Weights of a small GPT-style language model, trained from scratch on English Wikipedia: 0.94M parameters.
Each number is 128 + 32 x the weight over its row's rms, rounded and kept within 0 to 255. Layers, rows and columns count from 0. Numbers have three digits each. The size before them is the row's rms in percent of the matrix's.

# down: layer 13 MLP down (transposed), 128x64, rms 0.229, rows 101-127, columns 0-63
# up: layer 13 MLP up, 128x64, rms 0.144, rows 102-127, columns 0-63
down101 096:149159143133136130107150114166072092115151169155132085104164122104094114138070162088149160151109129050134107127127135166166133083115156143158162102179117134148038105075145185106162103123168083
up102 099:084192129099153098109161052161126108115088128142099101115124101155152118103071145149160116126083123081178115147151062152148089157171106205110141180144083126103160129113091103136093152164113141
down102 108:062134116144129141139147154157129143130084112153113123115142159073155155110110166152120149054097138117096135156207133164023125115054165097118097092153162142181117150122156149153138125103116104
up103 105:151145120116061133152133114127122150119133130161160164120106104097140133073134171083189115190189134111092155141132157160134129065135084130148186128122157192113131170114126211116175094153141087
down103 116:134120171142142124183099089111089138138120164116102113137151084142082197115114092120177103144150156147195119053165141064186096132121106114085120180147099152132127109144126106145139163111152052
up104 090:103132150158088171100114060100115065141172151172127158082151131136166171088157100139101137170145139124091137138109146155196124051136134195114136114140115082110166139131160132111091165134194111
down104 092:144132120082154107157136114080117179194151144114199100156132102090172131115147136165136120127061124112090143185119058106161093146094105108119126193081133137122135128127123147110153162041129161
up105 103:144160097151057160171112087122119111141154122120139091136145044099160105135134090162122180105132112116149100121093181103198170170128135164086172112142128146168176149130111105123108080122197160
down105 100:148072097136165168126119113118095126105083136080164113146132119137173166117139068119134133084136145127138162170124124161255111133127126152127166097177064115101135157115113117080115100127124093
up106 107:156083102121169097170131124151155126088128175143154152100132119116102144161107135082103131129115133133165148175200116086121125125120059169080115092060140101090144148150063155112114088044155140
down106 127:168081134165084117106107148154165139134063125157193131145094137129115115130062118141121128108133143132087102137104148101086104092116181121169075110208182137191136148083119163136108142173076138
up107 095:151094074174140130110144073107142101205118175116157177112105136118098202136137160092098155096169112109114125147105112115091186165136136143133174103153096135117132096159126095074072073174142138
down107 086:141145127122143149110132150080167135151111144086046104152125096148152048160176131153143104154131143098133170114162103144153146128153096134138073166137127121092164071101113096102196154047136173
up108 104:141160211120106080092135107103095137116178137119107136127081157090139123132145142132067147124112129098097155119173160167099147138200057131102155123116144098161127168103115177119166153129130220
down108 096:148143065166158161163096126064150094083092142139128117122136141180109155141177108137171077103154092148118092135125105103124066114100130130133136094170166154120168146088132077167149121195162058
up109 100:140127178094111152179190131211139104118127153140108129127079117123157075143150124089104129113133160093134110056104149086111149157070154171124121152117203124083186139150092077145160110136127145
down109 094:101111122164127136117114225139109130107069150167153139141181124098114159094101128144140087154085149090117146144123157057166144091118078098133132119199095156105124108066176167175128107127136159
up110 103:125086143101097130191101093170117117150116143132145142112158158132099082109127151123108108125108096062184100094101074098135196130132120130165084142078133130171116172214169120145164153131192146
down110 112:123100116180081107084152078150183080141186134085107154164136181122106102179158168111112092110118113127056085072150183131110171150115153124168107149135125153097138112112101170132132116136108191
up111 093:162130108120077114168098126162145064093166120172128125119041111109165141096162174122178145125141111123108098102079171102156170079087165106095164140142137163121106141107082155080151131188139096
down111 087:152110141096107088122114136094122170141139098118142137111162117111106071170180152146148105156178133063120112150153081153251143112158130095135093111112099169089148096119182109163115146077136115
up112 096:152157083127168115122072140139120123099128183090114155102079146132166092133176119174117104200153097141124128167128127144108180084176109172183133107128127127154113090160130062092194106119072116
down112 081:158088103137196172134105146115144141141149149124156067054091147176137085108157080083093101035142113135143123130158116126146128140117109117100181149113090158109178117138174176143101092173133122
up113 097:076131140131115147131130115116109097111159123153152120146118094101150156107147071156007090078217104165123132154171104147119125134180135168084100145121163185133134135098111162094125167141127144
down113 099:138112194135116165150139121111140131101158105103155095123145177135114128136135136143148116194045123125146129080106119129127092070117134089135198027124080111157131087112153153165115136102173179
up114 108:125164180120124160099100123170149114062152175123179151095120157106101098140122048182159130128140172183122142156122122129080112153126112177140098103128182123165135103048131111113069141109114169
down114 097:147145111122082184096126142105059132158142112104092145099143136189108170183146171085112101099190133146146094090155090092151106126153145141171114100086161156093121135159142128107126171040116167
up115 108:126163134151102128106102132172150101157101145181164116083100152134118108173158133188121106135125084129094089143085135165117061136108106127118175117162148111098126057064124149084163119088218137
down115 087:081181166131117124148162138128116142094157122045127168102076161137146169077208107137109190127134119163117131079100136135117151150124081123124123137157059080157088203109143119119115127108143143
up116 113:127114117127102103113117098080161091174147096165137111119183106111111059154153138139056177143196120128156187137194152081120124149148112165147194144078095108141098133135124123152172130099103092
down116 117:138161148133154108123132117054178037096087129170110168157105135130138062160142168163112145101140147121123154102176146096120119109122151108176201101144134160124110174137119102117100120120123040
up117 097:127121103169107138122118096110130110187144137106136133139166098135158162107140114162157122122144201199166126141093111136138126076188158145076103101129167087075109198150100155149069167145194129
down117 102:129192145142173149122135151139149137030102119137106106119178158144113070115094159146143164142136149107107097109104181159112171112132093138169141070129091178097173187107142090102092116099097085
up118 100:117075150128080126122175166159205109184137118106152166076167136130150078097093126113142071136142147078117125143168142087119134151161133171149172191146187123152149094161085148105084127102113141
down118 100:171154159092130142152128130136095127127164109139095123117105075102132043136011151161105168151124168147149108148059150118097147156140146159104102104094117130122152160178125187132093128149170108
up119 087:174101133174117168139108110142120087165124123089141092083085090070165140132186152118132115074103119093085145160158136193099169169149147097139103106134109125100110083098058094128146121166190146
down119 081:115132132098126039119136136080146124089126167098129106138133168176115183118149132126107215144156106139118120120085140149167141033076144143078164110118133096137129147148175104131155155125081181
up120 102:141143147090138110126119100099154160122136118101138097112081127122196135239130129174088135187151105092127133182123165137106146119160079163088154161137154112176132101085200091124097095148125124
down120 089:118102149127134080090072175121116081108147149154163108090152119194092118129160151111155138163151145103132117107171151128169143140079091088168156092167113085054170104120120171140102184171082103
up121 097:198157161070123109121093104122136078100093147157104095143102121119129111142143153167148148170158096101176208080185145075136133078154087190115141120166139103116140172137157151118085104123095106
down121 097:132117160143138098142088208124148136186115142090154113143115170108123174097120089131149137110127139090104210140103138077063105117149044148107090149083160139095107124194153134139151122085139107
up122 099:131092128099157216116160164161056153167113148129124136098096110144142153154110105135114154122193106111158108150126126182133172164075123128163124150090168064150159108111053112116132114160107183
down122 111:195154182154068110133145091121164120151097150074141158153141084169110152144130115180119141159184166112121101108109196094098163090130124121110103144093126082153142132099101155048163138099110086
up123 101:102129122126076097212124091086101166131122168139148116120117132112099142133071125067112079074162145111145097127121091161119140156163161113162185160064096149153138118123096122108184172155103068
down123 089:085130149180140119109065106132120198124097101081181151206155109127156108098177116076103118098125086052101097147146175113083108137112136162161146127142151138135138111134116189184122106124156137
up124 102:126131100134091094141116153079170155114087128126122063122145133156098082160115104108129181152126152117146149140156119074118140116156088182180132100117156132060060122156046137188166139159118083
down124 131:121132092113129158126116130153119181135127126178147166145091160156130159067170171135129122032144091136087119132141130136080088155141215123122141187108136133156071085107134100107165127075111085
up125 096:103105088091165139099135080149126098137157191184113086166182136119050113140222152128133151177168115152118139168134081126166186100103174114094169141130116121142130122105114151156108144154119108
down125 091:139163161175124086166129120125116110145062026132067144138095155110152155112126140157099125107095162126134171097125200179120106130112115128165079095117141117101154188130145062161150133114156151
up126 098:097174129127095146128102153152105169143121168144143142130080126122135071129077111114092151130216081091097124183120138137194111080072114107160096094139152114049144134130135062149099104140110144
down126 098:153117062124122095200147142169133094139127140101158188162162169168082089155108140140109184161142162089110123130110099102123154131082057146098086129139105122095119106114218097117144167119120106
up127 102:125128148157163179112103171099148124125097106129152073147164164112079127202105105155181116094094145145143111188144090158159114153073195172128111129070108114194098117160113127141088122172128124
down127 092:167159114109124080118121112136116192143097130138131171106151123130095141097184151116172081090134118149145180114113133179168100177111151130156072047109060141116097133136139119106150167053168101